From a checkpoint of a small transformer trained on Wikipedia: learned positions, a variant of Muon for these matrices.
Each number is 128 + 32 x the weight over its row's rms, rounded and kept within 0 to 255. Layers, rows and columns count from 0. The size above them is the row's rms in percent of the matrix's.

# layer 8 attention key, 128x128, rms 0.123, rows 0-53, columns 0-127
size [101 101 108 106 110 114 105 108 107 102 103 110 112 101 116 108 106 103 104  99 106 117 101 112 115 105 116 108 102 111 109 107 100 111 104 105 108 121 112 109 104 106 105 105 104 105 111 105 107 102 104 106 113 105]
[[116 139 182 138 135  90 177 153 159 128 123  88 148 126 160  89 156 135 113 102 147 173 129 151  80  62 138  93 150  91 144 138 110  71  70 118 124 102 104  79  89 152 164  90 209 191 116  90 145 126 101 123 132 131  65 108 188 113 124 110 189  91 110 136 157  39 200  85 136 130 129 107 114 120 117 171 121 142  85 120 113 120 141 125 124  69 150 167 103 140 131 161 162 112 117 125 144 123 168 134 222 153 133 126 133 140 155 131 175 102 148 107  88 135 168  81 119 105 146 114 131 146 106  98 150  95 183 159]
 [154 185 133 124 144 135 158  50 110 117 162 118  79 140 167 113   9  97 154 183 133 122 189 123  83 164 139 165 147 131 160 124 141 147 123 152  99 121 141 100 119  94 144 185 132 127  88  95 177 172  92 160  92  95 138 139 185 126 148  83 129 162 130  91 128 168  92  71 103 184 134 122  97 124 154  80 148 157 133 140 118  87 113 118 110 119 121 174 158 103  74  56 182 157 164 168 116 127 136 150 145  71  95 119 109 133 142 112 123  99 114 131 122 178 114 127 105 142 161 108 116 142 106  48 118 124 126 161]
 [111 136 111 103 146 146 159 131 134 152 113 127 113 151  86 121 173 117 149 110  86  92 158 140 131  61 178 187 174 139 107  59  96 130 168 107 112  86 134  95 157  81 154 101 181 125  89 163 149  80 169 154 170 142 117 151  98  43 213 138 106 148 127  76 140  83 183 129 188 119 122 125 140 153  87 128 105 147 150 144 129 106 122 163 118 163 182 119 108 163 112 114 101 151 134 113  97  85 129  99 110 139 131 133 132 132 101  57 158 188 146 176 112 146 136 106 164  82 102 170 148 180  92  99 103  95  77 144]
 [ 58 178 132 112  80 128 142 101 172  71 111  86 122 155 205 109 130 169 120 137  92 163 152 112 127 226  86  93 149 160 217 106 112 137 175 101 127 114 116  67 157  97 116 152 155 130 125 130 102 113 111  86 149 127 173 116 126 170 154 118 161 176 126  95 134 120 122 157 139 184 113  85 114 159 134 171 120 138 169 130 108 150 139  77 160  63 136 180 158 145 111 145 135 143 116 114  50 127  93  84 161 144 136 109  76 125 117 109 104  91 150 123  87 120 147 120 107 158  97 131 139 166  98 131 122 143 149  55]
 [168  83 128 138 109 126 120 143 148  60  95 151 143 130 199 123 111 107  92  96 146 186 153 126 117 136  88 150 138 208 140 102 135 130 167 107 116 165 174 147 130 143 147  82 139 121 138 122 172 159 150 134  91 132 139 117  83 134 120 146 101  70  92 133 153 126 139 151 136 100 104  77 109  86 137  83 103 162 148  71 168 134 105 124 219 140 110 142 157  82  89 101 105 124 107 144 145 168 150  82 121  24 162 136 122  94 137 119 150  89  68  88  89 186 140 120 154 168 105 117 132 127 199 182  99 155 154 126]
 [121  97  97 134 135 150 189 150 108 133 204 104 120  93 131 150 170 106  94 150  96 117 111 116 120 145 119  98  93 220  72 105  82 159 159 100 179 111 114 139 202 138 120 146  80 111 101 103  81 161 121 164 126  83  99 163 168  86 113 119 134 131 135 147  57 187 114 154 144 150 127 173  75 147 167  88 130 140 135 146 149 118  49 105 118 137 147 108 153 102 142 147 123 111 130 185 110 135 169 125 119 146 167 176 106  91 144 138 148 104 173  95  37 129 124 210 101 149 125  99 125 103 120 153 112 115 102 127]
 [ 89  65  95  99 198 133 128  98 135 141 110 212  97 173 139  79 116 115 150  76 164 125 112 164  93 107  94 149  43 168  96 188 161 141 129 102  91 151 120 139 108  95 159 162 176 148  87  92 124 146 100  82 118  99 105 139 140  84 115 177 162 163 116 148 133 137 134 135 119  90 152 184  97  97 124 172 147  88 158  79 113 138 149 107 192  79  96 136 144 149 121 133 136  81 105 145  99 153 145 155 122 188 133 119 165  65 161 146 143 168 166 151 128 173 159 117 156  83 112  89 106  93 113 143 129 139 107 168]
 [131 119 130 111 128 169 169 161  91 141 132 168  86  90 111 139  66  75  84 122 113  62 147 124 110  82 109 150 200 124  96 117 119 152 113 113  77 121 125 118 144 130  99 128 126 103 144 163 127 198  82 157 133  89 150  86 104  79 134 101 115  96  94  71  98 128 149  84  57 149 110 197 136  90 135 131 117 149 158 119 133 159 156  97 130 145 136 151  85 132 209 159 154 165 128 148 122 136  68 148 194 130 131 150 197 185  86 137 184 198 110  72 137 131 156 127 176 160 134 106 136 124 143 129 107 129 145 117]
 [148 146 120 118 142 150 168 124 100 104 174 134 125 121 176  91 100 191 111  87 157 137 131 167 159 130 170 125 108 142 150 166  73 137 163 195 142  76 100 143  88 102 143 127 112 103 107 180  74 150 128 198  80 198  89 140 165 129  89 123 123 127  88  40 163 139  85 175  97 139  77 139 107  64 163 131 129 140 142 150  82 151  83 128 104  97  95 127 123 107 152 181 134 131 120 174 111 127 187  78  99 121 130  93 123 176 130 147  85 141 113 119 161 181 128  95  94 150  89 110 164 104 118 100 128 183 157 137]
 [152 118 144 142 103 151 126 116 112 162 110 111 131 108 139 136 124 156  91 157 113  99 135 120 117 176 110 112  75 126 142 135 161 128 137 118 187 106 121 104 125 163 217 152  68 127  88 204 148 164 116 142 106 114  81  99 104 127 129  94 134 103 147  70 158 102 122 125 137 100 135 174 103 154  92 159 107 123 236 113  69 119 202  74 186  99  81 119 130 160 127 167 192 140 146  84  87 158  82  92 100  94 142 118 111 105 129  77 129 123 152 166 145 125 161 152 153 154 178  95 125  71 140  83 162  90 155 128]
 [131 155  98 109 152 127  86  88  77 156 116 200  74 110 118 136 140 128 115 167 131 116  86 157 156 133 165 133 128 131 103  40 126  80 119 102 201  98  64 120  81 163 139 119 126  72 105 119  75 107 156 127 128 134 111 134 167 147 163 124 109 130 109 150  91 175  91 147 125 117  73 108 110 124 102 170 151 141 112 145  82 105 172 105 154 143 113 111 137 133 107 183 188 105 122 146 125 184 178 134 182  68 170 136 141 177 165 143 146 152 166 120  74 154 143 108 115 228 145 133 161  77 120 150 140 113 112 101]
 [157 117 132 154  90  92 138 114 113 144 117 150  97 145  95 113 150  97 102 141 164 105 109  73 103 103  87 135 124 161 134 121 139  66 101 139 136  92  91 123  96 113 185 136 173 108 198 161 142 135 135 108 116 148 118 179 117 128 113 105 122  89  95 117 160 111 126 134  89 177 188 113 122 140  88 166 181 113  88 198 190 151 124 188 171 143 113  85 178 190  91 115  89 104  43 143 134 107 119 123 133 159 137 172 112 151  88  70 133 138 172 102  93 116  97 142  99 120 145 124 146 161 147 151 111 234 159  99]
 [143  89 136 137 164  42 129 116  75 168 132 156 132 183  95  74 131 106 104 100 139 169 118  88 201 113 104 113 165 135 172 143 110 164 139 119 125 170 130 133  97  79  76 138 114 135 169 155  67 121 121 129  88 144 141 140 145 138 132 111 116  98 117 110 147 114 103 111 164 135 121 144 111 139  64 154 161 204 107 118  87 170  75 169 191 171 121  77 134 137 144 117 114 102  82 168 124 128 131 115 112 111 124 188  79 140 136 169 111 157 116  70 167 189  91 127 133 185 112  69 124 186  84 134 164 141 145  99]
 [141 114  95 164 152 117 114 174 115 141 145 111  78 161 110 128  66 100 156 137 173 147 101 120 181 143  98 140  67 126 140 118  99  96  77  87 178 113 181  64 149 150 167 100 166 219 105 128 107 136 112 189 113 119 126  89 123 134 112 136 119 118  95 192 141 150 112 144 153 102 128 146 131 166 105 142 146 126  45 139 144 134 108 115 152 142 143 145 168  81 150 132 120 129 116  98 165 189 151 134 131 116  69 141  79 146 168 155  70 192  88 122 155  99  63 161 152 154  72 103 136 118 132  77 140  97 134 180]
 [167 124 120 112 104 159 129 130 220  42 102 171 128 128 148 123  79 167 114 127 133 193 164 166 130 154 173 157 121 135 135 152 131 106 103 141 166  61 149 147  90  98 138 132 149 167 126 157 114 131 127  90 126  55 131 103  86 110 160 159 110 128 149 170  67 193 167 128 111 147 132 182 109 155 128 129 143 154  68 143 105 160 111 141 125 167 145 129  80 128 155 156 130 128  90 107 115 147 104  92  82  97  88  55 124  81  61  82 101  95 148 134  87 141 164 144 114  87 181 134 162 112 106  77 131 119 127 167]
 [129 107 147 106 119  56 206  72  53 118 112 131 153 172 184 160 142 146 127 168 154 125 108 117 162 150  88 141 105 140 165 120 157  97 120 144 159 197 139  91 172  90 121  80 139  75 107  69 151 123 117 129 167 173 172 102 101 110 159 120 132 134 101 135 160 186  95 150 104 123 106 150 109 119 147 129 121 112 149 174 111 144  83 130 105 116 172 151 144 122 129 202 117 131  78 111 127 127 140  88 180 194 159 107 154 137 145  96  60 105  92  57 126 103 133 114 154  78 125 198 141 140  97  94 133 124 156 102]
 [111  98 129 140  71  78 201 144 136 181  92 137 113 142 109 138 101 182  86 143 155  74 133 136 137 171 152 141  95  93  86  97 119 132  96 100 119 194 121  95  83  74  91 165 142 142 113 139 164 165 224  96 151 138 160 132 161 112 131 139 135 140 138 145  99  96 114  89 112 106 138 127 153 121 142 139 146  82 138 113 138 118 130 171 166 148  94 225 142 179 115 111 151  70 153 133 124 116 163 102  98 133  88  83 140  99 151 139 164 107 153 151 191 113 158 122 125 117 170 150 151  35 130  70  92 118 151 106]
 [170 134  72  45 150 108 112 152  67 159 107 117 121  92 151 113 147 122 135 125 157  79 141 120  69 136 139 106 111  78 122 102 126 124 168 157 126 147 120 150 119  98 131 131 125  90 105 141  89 130 108 155 118 110 198 160 149 124 151 165  53 137 125 139 134  95 163 146 149 131 107 169 113  85 136  66 108 213 117 138  86 128 140 159 155 123 140 150 123 107 131 113  79 130 146  69 136 181 140 110  84 141 113 158  62 134 112 175 115 110 214 148 131  89 152 194 108 174  91 178 110 168 193 100 123 163 170 117]
 [163 152 109  94  97 115  95  99 188 121 121 100 114  75 150 135  94  63  99 109 194 131 154 121 124 117 131 130 112 162 122 190  89 123 103  83 150 128 186  75 104  93 134 125  97 126 111 137 156 152 146 135 138  68 118  86  94  65 152 184 168 102 210 100 117 130  87 129 162 136  95  87 177 126 130 157 118 164 130  80 174 119 144 141  77 132 112 119  86 160  80 142 121  76 183 130 154 126 134 183 133 176 136 101 102 168 161 172  57 157  97 154 140  82 153 152 124 121 157 147 157 169 150 157 116 113 163 149]
 [121 111 154 103 105 134 130 102 124  83 138 110  84 125  47  91 143  99 152 116 163 114 141 137 123 101  44 172 131 145 145 156 124  84 143 144 197 143 118 125 101 195 134 132  77 125 122 102 138 120 122 109 116  84 139 146 128  48  66 154  84 160 121  92 125 176 108  78 110 187 143 163 161 160 151 129 155 135 106 114  68 145  77 143 160 140 157 155 147 139 143 137 148 144 164 122 130 124 186 105 183 117 176 104 180 111  73  82 128  93 126 176 139 179 131  78  93 109  59 123 150 165 130 135 148 178 107 169]
 [ 80 112  99 163 157 105 141 129 108  61 157 130 149  70 156 158 115 120 167 131  82 139 132 187 108 136 148 114 128 124 140  59 146 126 180  99 151 148 165  98 108 166  92 154 164 142 129  73 132  70  89 116  70 121 131  88 133 116 125 181 114 154 106 121 140 180 142  59 119 114 165 112 115  67 129 140  90 170 133 178 177 142  88 126 136 138  76 102 108 180 110 144 122 214  90 183  98  59 118 112 117 144  55 162 151 138 167 147 118 120 174 102 160 166 144 121 124 160 162 150  84  94 128 137 151 126 129 125]
 [110 131 123 155 162 170 100 123  85  91 104 173 115 115 111 135 136 187 147 128 165 149  88 135 124 109 144 112  85 105 155 122  72 170  80 119 110 178 159  99 134  95 162 147 124 136 184  64  94 176 146 177 118 148 140  73  89 125 104 122  99 163 122  91  98  78 121 168 145 123 143 132 147 150  93 133 187 179 136 165 169 111 108  85 155 118 144 129 198 143 129  85 108  92  92 113 181 181 101 124 130 117 156 185 151 140 118  99  95 144  60 125 160 179 118 102  62 146  86 147 195 129  88 114 181  92 145 109]
 [112  99 167  97  70 104 155  88 157 150 117  77 167 175 115 152 114 129 135 120  80  58  92 148 140 175 153 150 144 135 165 105  88 102 130  85  95 121 131 119 117 117 154 185 118 153  78 128 184 150 131 180 137 171 149  82 163 144 152 148 136 135 181  75 114 132 143 115 124 171 130 181 124 112 129 170 113 114 113 106  77 129 133 104 109  71 101 134 114 184  51 140 151 131 110 158 162 162 150 182 140 125  70 148 144  96  96 110  75 112 153 138 124 112 127 204  92 190 146 121 144 107  78 199  95  89 108 141]
 [117 116 116 109 125 125 147  97 141 119 143 142  98 167 197 131 130 155 203 117 118 146 107  81 112  96  74 165  95 135  42 108 149 141 183 185 110  70 111 150 123 149 144 141 128 158 222 145 178 110 124 143 145 134  71 125 127  91 110 108 150 106  68 183 108 114 143 120  99 150  92 193 166 158 117 143 141 239 144  95 114 112 158 154  82 141 121 116  95 168 100 130 172 102 118 136 147 150 108  99 171 140 134 132 121 122 136 123 135  82  70 155 145 126 117 105 140 120  83 142 112  95 129 100  82 183 126  79]
 [165 119 129 175 140  60 129 126 162 129  87 120 158 137 135 124 161 120 131 121  61 127 117 128 102  91 164 144 131  75  73 142  60 123 191 111 110 129 137 121 138 141 129 145 189  99  79 159 109 109 160 131  89  99 127 147 111  74 147 118 126 107  82 151 170 107  41 119  63 216 139  81 110 140 120 143 120  92 144 180 138 101 123 132 113 161  95 156 193 141 128 157 186 142 141 129 154 132 153 151 115 143 127 171 112  43 154 109 143 116  58 154 157  73 120 133 171 125  80 128 131 163 160 126 136 125 170 160]
 [134 119 139 139 195 162 124 154 119 146 103 151 165  67 130 106 137 123 167 133 139 168 166 208 168 140 133  86 113 146 164 154 148 142  29  93 155 116 135 129 103 118 142 179  61 126 107 151 102  97 111 159  58 166 137 104 109  40 170 120 110 131 112 136 131  85 158 126 106 148 121 103 165 121 144  82 138 109 108  64 112  70 130 149 100 100 192 109 128 135 115 180 131 171 146 138  96 134 124 138 118  93 100 107  94 124 212 105 192  96 127 158 132 110 144 167 181 141 111 111 133 121  61 136 126 136 150 117]
 [148 141 128 132 175 125 203 177 129 103 132 115 116 124 152 115 119 111 128 171 122 107  78 130 100  86 131 150 139 168 115 179 108 125 153 110 107 153 100 133 120 143 110 155 141 164 113 108 110 105 150 144 183 164 130 149  93 129 133 145 145 156 162 196 122 139  58 104 138 112 197 133  38 162 182 115 150 105 128 108  88 170 173 132 107 126  77  73 107 165 141 117  92 162 130 121 117  95 144 111 124  93 123 115 100 137  74  42 151  85 141 138 107 166  72  91 152 192 103 134 131 122 198 118  77  50 161 118]
 [151 143 161 188 114  85 107 127  96  28 105  61 107 170  71 138 109 113 152 139 131 112 169  71 179  68 132 107  98  88  85 153 155 102 116 108 136 152 119 139 159 156  64 141 101 119 114 122 138  95 141  93 142 155  69  61 158  89 160 140 169  89 124 153 174 138 177 105 103 157 119 108 114 132 106  79 141 151 152 174 155 163 113 117 124  82 177 160 141 151  98 137 127 191 125 114 169 154 124 142  86 141  99  64 130 109 140  99 179 204 158 136 109 155 136 136 148 129 173 106 144 150 140 115 140 120  86 140]
 [119  94  89  78 103 107 172 102 170 110  77 122 142 167 112 107 151 120 104 121 128  70 125 137 130  94  98 118 145 124  93 117 122 142  85 141 133 122 135 167 121 191 151  97 177 153 137 117 114 152 130 162 189 124 146 150 113  86 182 143 131 123 158 114 113 171 149  82 122 106 190  88 129 167 117 156 209 151 148 127 152 156  32  91 152 173 110 103  90 185 136 162 134 137 135  70 165 123 153 141 152 135 145  52 111 122 143 180 120 113 157 112 122  73 134  83 101 147  99  81 114  53 152 188 136 156  77 130]
 [109 152 122 107  97 110 127 113 142  45 139 180 133 131 112 128  62 156 156 115  86 103 171 126 117 109 229 144 155 167 137 149 160  94 131 157 151  72 183 239 116  95 175 128  93 123  55 141 112 142 152 102 164  74 192 114 132 138 109 119 154  94  97 163 127 116  98 142 148  82 152 161 123 127 138  71 137 160 131 140 115  98 133 139 115  87 110 136 127 122  91 198 169 135 114 173 117 125 151 101 137 161 109 125 134  81 145 146 151 128 131 111 146 109  96  70 116  84  99 158 118 117  90  95 160 150 182 117]
 [108 186 121  83 102 197  72 155 126 121  88 113 149 140  81 181 150  85  99 124 118 186  70 104 119 134 135 127  79 126  91  84 104 148 136 145 131 172 137  92 208  96 139 111 132 181 114  91  93 114 142 151 159 104 175 109 146 125 147  83 155 132 109  91 151 186 159 111 141 160 158 131 139  66 100 143 129 128 105 152 127  98 161 139 147 185  84  66  91 111 134  93 183  84  96 108 159 182  67 109  99 156 148 145 160 104 139 153 140 152  93 182 173 154 138 160  90 130 150 105 148 141 124 150  87  99 164  99]
 [141 154 129  94 181 151 146 116 156 119 126 157 141 185 187  90 158  62 132 101  94 110 169 128 181 189 130 143 103 163  90 115 136 115 131 145 151 125 108 150 184 161  89 126 156 170 146  79 127 129  79 134 127 149 107 153  84  75 177 131 168 132 130  81 123 118 105 109 148 150 148 137  88  95 143 110  53 178  94  80 115  80 144 119  99 102 113 151 185 117 125 134 134 134 174  83 164  88 192 125 212 151 125  76 159 119  71 145 109 109 107  62 115 120 125 140 107 147 171  80 136 106 134 102 160 148 140  82]
 [155 151 102  84 149 152 148 115 103 121 109 126 103 109 161 220 105 132  91 131 177 132  67  69 110 124 164 158 120 149 154 100 104  97 169 132 156 101 130 131 150 149 113 161  52 112 107 122 106  88 131 121 120 142 149 255  94 143 139  80 155  93 138 184  82 172  66 127 113  97 139 161  92  86 111 151 168 162 146  91 171 100 171 119 106 169  79  85 143 158 122 109 126  73 115 114 156 118  83 126 162  94 137 118 163 141 148 146  79 152 128 132 148 142 118 103 142 108 157 148 123 122 107 129 187 151 147 133]
 [106 131 116 108 104 127 129 116 105 173  96  94 103 138 130  71 135 123 116 110 161 142  86  93 154  87 120 116  96 141  95 140  71 179 103  64 112 102 160 111  92  67 204  81 104 185 174 113 122 183  78 123 142  79 112  89 117  90  92 148 135 204  90 103 141 133 146 135 192 110 142 131 167 163 124 138 157 135 139 170 136 185 122  77 149 132  96 115 163 123 160 123 126  53 159 137 136 147  93 178 125 170 121 135 165  96 175 136 145 174 160 142 222 141 174 138 132 123 104 161 115 144 126 128 109 160 111 164]
 [150 124 150 150 131  85 140 154 111  97 104 140  72 129  41 233 167 122 106 120 134 104  67  97 142 152  69 103 120 143 166  97 139 124 123 149 199 183 112 117 127 134 147 151 151 180 166  94 147 157 156 111 170 134 119 138 184  78 158 134  81 127 110  71  66 153 114  82 118  93 126 123 118 161 167 124  75  64 124 117 144 141 139 155 113 168 148 130 120 115 153 141 166 111 185 132 145 102 128 133 151  80 147  80 126 109 103 119 171 115  50 129 135 135 133 179 190 150 155 114 121  93 137 108 108 123  81 109]
 [131 135 147 121 143 153 107 116 104  55 157 122  94  50 138 111  90 149 179 176 141 145 125 141  64 126 122 130 178 176 159 140  79 122  78 134 187 127 148 133  73 126 140 136  87 118  75 140 157 107 138  54 131 122 108 158 159 115 118 147 136 158 147 144 170 130 149 124 158 132  84 177  93 127 214  58 180 135 162 191 116 137  90 136  68  99 175 128 101 122 144 144 149 135 159 104  84  95 104  79  94 127 128 132  86  67 157 129 129 149 103 196  96 138 146 123 124 139 100 169  81 103 116  94 149 138 122 139]
 [137 135 134 157 179 145  89 131 137 142 117 117 158 143  98  78 144 219 198  86 162  80 130 168  91 153 110 105 144 197 113  74 139  83 159 181 134 151  82 104 125 143 145  97 165  90 178 144  95 103 118 143 121 156 188  98 147 164 108 128 190 114  63 149 105  65  59 150 134  78 106  96 156  77 152 116  98 138 162 131 106 132 115 157 143 110 111 174 101  86 107 155 118  79 190 150 147 105  97 113  95 154 153  99 147 111 141 145 124  99 129 126  95  82 150 138 124 118 128 185 120 148 124 152 103 177 162 103]
 [188 128 103  78 100  80 146 166 116 131 142 177 113 157  99 155 132 106 106 146 113 105  87 113 100 132  90 111 129 143  96  98 108 111 137 153 154 130  64 157 187  93 113 131  96 127 188 158 130 142 191 124 144 123 157 141 144  96  69 153 111 138 161 160 110 116  93  98 199 124 143  94 140 167 105 154  86 137 160 231  99 127 139 108 120 127 129  74 144 144 129 110  84  75 123 156 130 158 112 130 143 200 198 136  87 163 118  68 152 113 105 108  59 170  90  86  84 118 102 102 119 156 185 140 155 122 147 140]
 [151 206  79 126 163 143  46  81 139 152 122  86 107 160 100 102 130  94 148  89 134  91 121  95 154 155 140 144 131 131  98 122  76 102 152  81 128 112 124  83 147 119 123 125 139 171  76 145 119  92 172 116 140 121 159  86 133 126 130 102 165  67 117 187 167 134 190  81  85 156  84 122 150 104  89 167 110 109 145 139 162 140 100 141 148 118 150 115 113 143 121 126 133 107 140 173 169  99  87 116 164 100 111 181 138 185 118 121 153 133 163 198 129 119 142 213 126 142 128 176 136 123  49 128 115  65 130 191]
 [120 154 112 178  87 195 156 159  98 136 101 108 125  62 109 101 197  69 123  92  85 129 134 125  94 107  97 132 130 166  84 175 110 127 188 123 109 158 123 147 155 156  84 127  87  53  99 109 147  98 103 133 192 167 110 164 125  90 157 183 115 166 121 122 127 147 144 162 147  99  72  91 158  94 137 129 144 113 159  78 132 147  99 161  97 147 190 136 127  96 119  91 120 103 154 195 133 133 143 134 108 103 152 147 138 145 103 182 160 153 146 180 191 154 130 111  94 133 151 150 164 135  74  97 132 123  65  84]
 [ 99 164 156  93  93  85 210 169 116 139 191 140 115  97 174 161 106 109 123 146 179  97 144 104 178 102 168 119 185 116  90 114  61 109  86 143  88  86 161 140  96  97  67 172 140 143  98 130  90 142  84 154 175 109 124  79 144 166 146 167 169 128 127  72 128 143  94 156 159 100  88  79 163 127 134 134 119 132 116 131 164 135 123 137 105 139 122 180 158 149 142 184  93 175 156  68 175 119 161 144 164 146 119  75 144 134 159 162  97  71 117 139 124 115  65 160  96 123  93 125 136 112 129 101 176 121 115 144]
 [182 136 106 103 133 114  54 119 139 106  98 110 150 122 140  46 123 194  89 113 141 145 139 133 147 210 116  64  63 158 140 135  87 141 188 174 103 102 202 126 137  55 132 141  71 172  89 157  85 111 153  93 160 101 124 145 145 123  77 176 143 134 171 100 123 135 108  98 152 169 120  94 141 131 127 146 150 101 148 111  91 103 126 165 124 128 120 146 132 127 155 124 116 130 175 132  41 188 114 144 139 109 158  95 149 100 151 106 126 153  72 145 138 130 132  97 139 106 174 142 107 134 109 104 203 157 147 116]
 [127 108 114  73 118 102 163 121 157 141 167 110 192 134  94 163  99  99  76 118 126 140 130 156  56 157 120 119 146 134 123  87 131 154 201 129 163 166 170  52 176 181 153 117 111 106 122 120  98 141 124 126  31  79  86 146 133 146  67 121 200  88 127  42 189 164 114  94 114 122 155 121 164 146 178 121 153 133 145 185 127 102 110 125 127  96 136 139 138 113 127 116 143 122 168 161  89  89 126 146 136 115 142 133 111 137 141 149 123  85 212  99 123 124 162  88 134  88  88 163 121 129 143 170 149 151 115 117]
 [145 126 119 103 156 176 125  94  92 154 155 116 152 140 167 153 154  78  91 149 165 122 138 110 137  82 129 136  55 126 101 154 149  95 178 163 107 209  81 146 204  76 141 157 143 197 116 151 106 143 138 142 137 101 101 146 147  85 119  97 140 138 116  79 150 171  69 159 122 102 170 131 120  93 147 101 116 126 108 190 140 127 116 102  86 140 139 108  90 133 155 159 156 151 133 150 134  85 178  99  86 149  84 137 141  65 209 170 123 183 154 144 140  95 158  99 168 128 126  50  98 128 118 100 100  86 116 147]
 [129 174 119  90 139 166 112 127 165 172 157 152 107 104 117 129 131 155  73 141 161 131 100  86 178  68  97 117 173  86 201 104 152 124 141 135 127 210 128 111 102  89 101  89 133 185  68  62 123 162 164  89  92 143 133  99 132 146 164 112  80 118 103 181  66 124 101 151 186 166 130 110  98 138 141 164 196 130 131 184 106 109 147 135 123 129  67 172 167  82 133 132 167 122 123 156  84 207 159 102  94 143 160 131 127 133 116 165 149 131 108 117 107 126 126 151  85 126  82 114  88 158  95 128 132 115 143 105]
 [149  97 147 165 149 173 160  85 107 123 138 158 140 107 136 118 170 109  93 166  83 136 108 116 149 125 103  97 166 125 152  76 119 158 193  65 216 110 128 164 116  88 126 183 166  88 136 123  81 105 104 200 138 112 124 142 195  85 159  98 101 143 154 106 128 142 106 124 142 164 160 105 126  67 111 155 125 139  76 109 154 147 128 126 115 115  72 164 139  87 130 139 106 148 124  84  53 126 131  78 138 143 164 165 112 135  84 123 162 123 123 102 141 126 102 166 130 166  43 160 120  76  96 149 118 194 170 110]
 [ 87 157  81 156 125  43 154 163 124  93 132  82 107 141 177 182  87 113 149 184 168 160 149 208 130 179 104 146  90 153 156 114 167 109 125 137 149 149 146  94 140  95 159 155 109 114 113 108  68 123 150 150  99 104 171  83 144  87 142  75 102 203 129 134 131 115 153 145 138 134  92 143 125  86 108 145 100 140 158 154  91 135 126 107 194 121 123 148 116 145 106 178  74  93  95 125 143 105 131 132 112  71 182 197 152  90 120 149 106 129 104 139 127  82 163 135  67 120 112 122 135 112  73 108 171 130 186 100]
 [ 86 112 101 131  84 139 127  86 131 160 133 118 134 158  79 133 161 155 170 173 107 175 153 111 184 134 122 135  63 169 147 184 182 135 192  99 136 131  78 104  90 144 118 109  63 145  78 135 160 122  87  80 100 186 102 105  98 136 147 117 140 120 157 139 197 144 109 108  84 127 145 121  89 138 143 109  68 121 141 138  95 167 127 124 110  88 131 171 111 145 118 140 136 179 155 120 146 163 186 135 144 150  94 133  92 168 123 128 120  54 139 121 138 131 151 128  84 163 115 132  33 138 185  73  84 171 148 101]
 [ 98 136 116 127 145 164 105 109 154 120 129 131 130 130 167 154  95 159 103 112  21 158 103 149 168 136 140 107 132  82 141 144  92 131 124 151 147  91  73 213  86 137 189 200 138 144  85 122 129 114 119 104  64 130 128 145 133 192 141 132 126 125  79  94 109 143 143 138 165 133 122 173 123  84 139 124 130 165 128 187  64  83 103 168 174 107  99 114 167 100 128 121  73 113  76 145 116  81 175 127 172 139 131  58 135 107 138 117 124 138 165 110  55 155 130 123 138 201 166 118 161 139 121 132  77 144 115 132]
 [151  96  95 109  65  67  98  87  67 128 104 129  90 134 142 144 117 184 175 110 156 155 159 153 135 170  94 152 137 113 179 156 124  96 140 176  99 153  71 137 114 171  73 157 154 142 110 147  99 154 103 111 178 147 135 111 171  58 176 143 168 138 159 123 151  82 121 150 135 135 129 117 157 191 138 146 138 147 108 122 159 135 154 194 125  78 115 154 178 124  91 115 118  69 117  98  65  95 136 124  86 105 103  68 116 122 145  73 143 119 193 157 113  94 123 170  92 162 146  82 111 140 107 132 171 118 158  79]
 [109  85  74  99 133 120 193 116 111 144 113  93 145 142 113  87 127 147 139 165  84  51 111  87  87 136 133 117 142 107  74 155 172 137 187 147 147 107 112 110 130 119 102  88 164 108  89 164 116 154 101 121 142  84 134 113 102  79 153 135 119 181  83 111  96 102 107 118 132 128 155 235 136  58 160 102 129 114 121 163 148 188 148 177 124 164 110 112  78 134 157 151 148 122 145 117  83  90 132 132 149 140  94 144 114 149 132 109 183 118 156 180  76 172 140 180 198 112 151 127 174 111 187 101 150 168 127 124]
 [ 84  75  94 200 155 139  82  75  75 196 155 135 108 119  27 130 140 114 146 158 160 192 156  73 116  61 142 126 171 117 134 151  83 147 129 189 111 170 171 159 139 106 105 119 171  95 155  79  82 144  67  88 110 124 130  93 161 148  80 143 130 121 138 129 163 144 132 143 128 141  98 190  64 180 128 127 132 112 134 155 160 108 136 138 122 139 172 115  79  88 111 137  79 111 156 116 159 167 123 195 141 100 163 142 114 166 154 145 137 159 124 113 114 149 122 144 127 139 140 138 134 133 116 143 128 100 129  69]
 [151  51 227  89 115 106 118 128  79 123 123  87 158 199 135 111 127 126 127 151 169 156  85  95  92  88  90 115 162 145 123 162 171 111 142 117 147 106 148 166 134 100 105 137 113 135 151 130 113 117 154 163  82  80 114 143 178 135 158 123 136 167  84 118 122  95  96 171 135  67 121 115  90 106 141 163 157 125 134 135 144 129 146 203  71  74 121 128 192 112 103 102 159 105 100 185 217 122 131 125 160  94 122 168 173 112 199 142  72 148  99 133 123 106 133 155 109 139 115  99 104 159 127 178 114 105 114 144]
 [132 160  99 163 132 130 165 121 132  80  60 122 143 177 104 126  75 156 165  66 146 192  98  95 113 133 170 116 107 151 161 118 153 145 149 122 185  72 149 125  99 110 136 126 117 132 168  81 124 110 145 133  77 162 149  92 132  95  96 127 130 136 120  59 105 153  97 136 138 152 122  95 115 140  84 147 146 159 194 167 145 162 115  75 149 120  69 118 111 213  73 154 144 132 170 103 139 132 151  43 132 119  80  97 114 130 171 128  81 123  93 161 114 184 145 149 140 114 146 158 208 155 114  91 141  90 121 108]]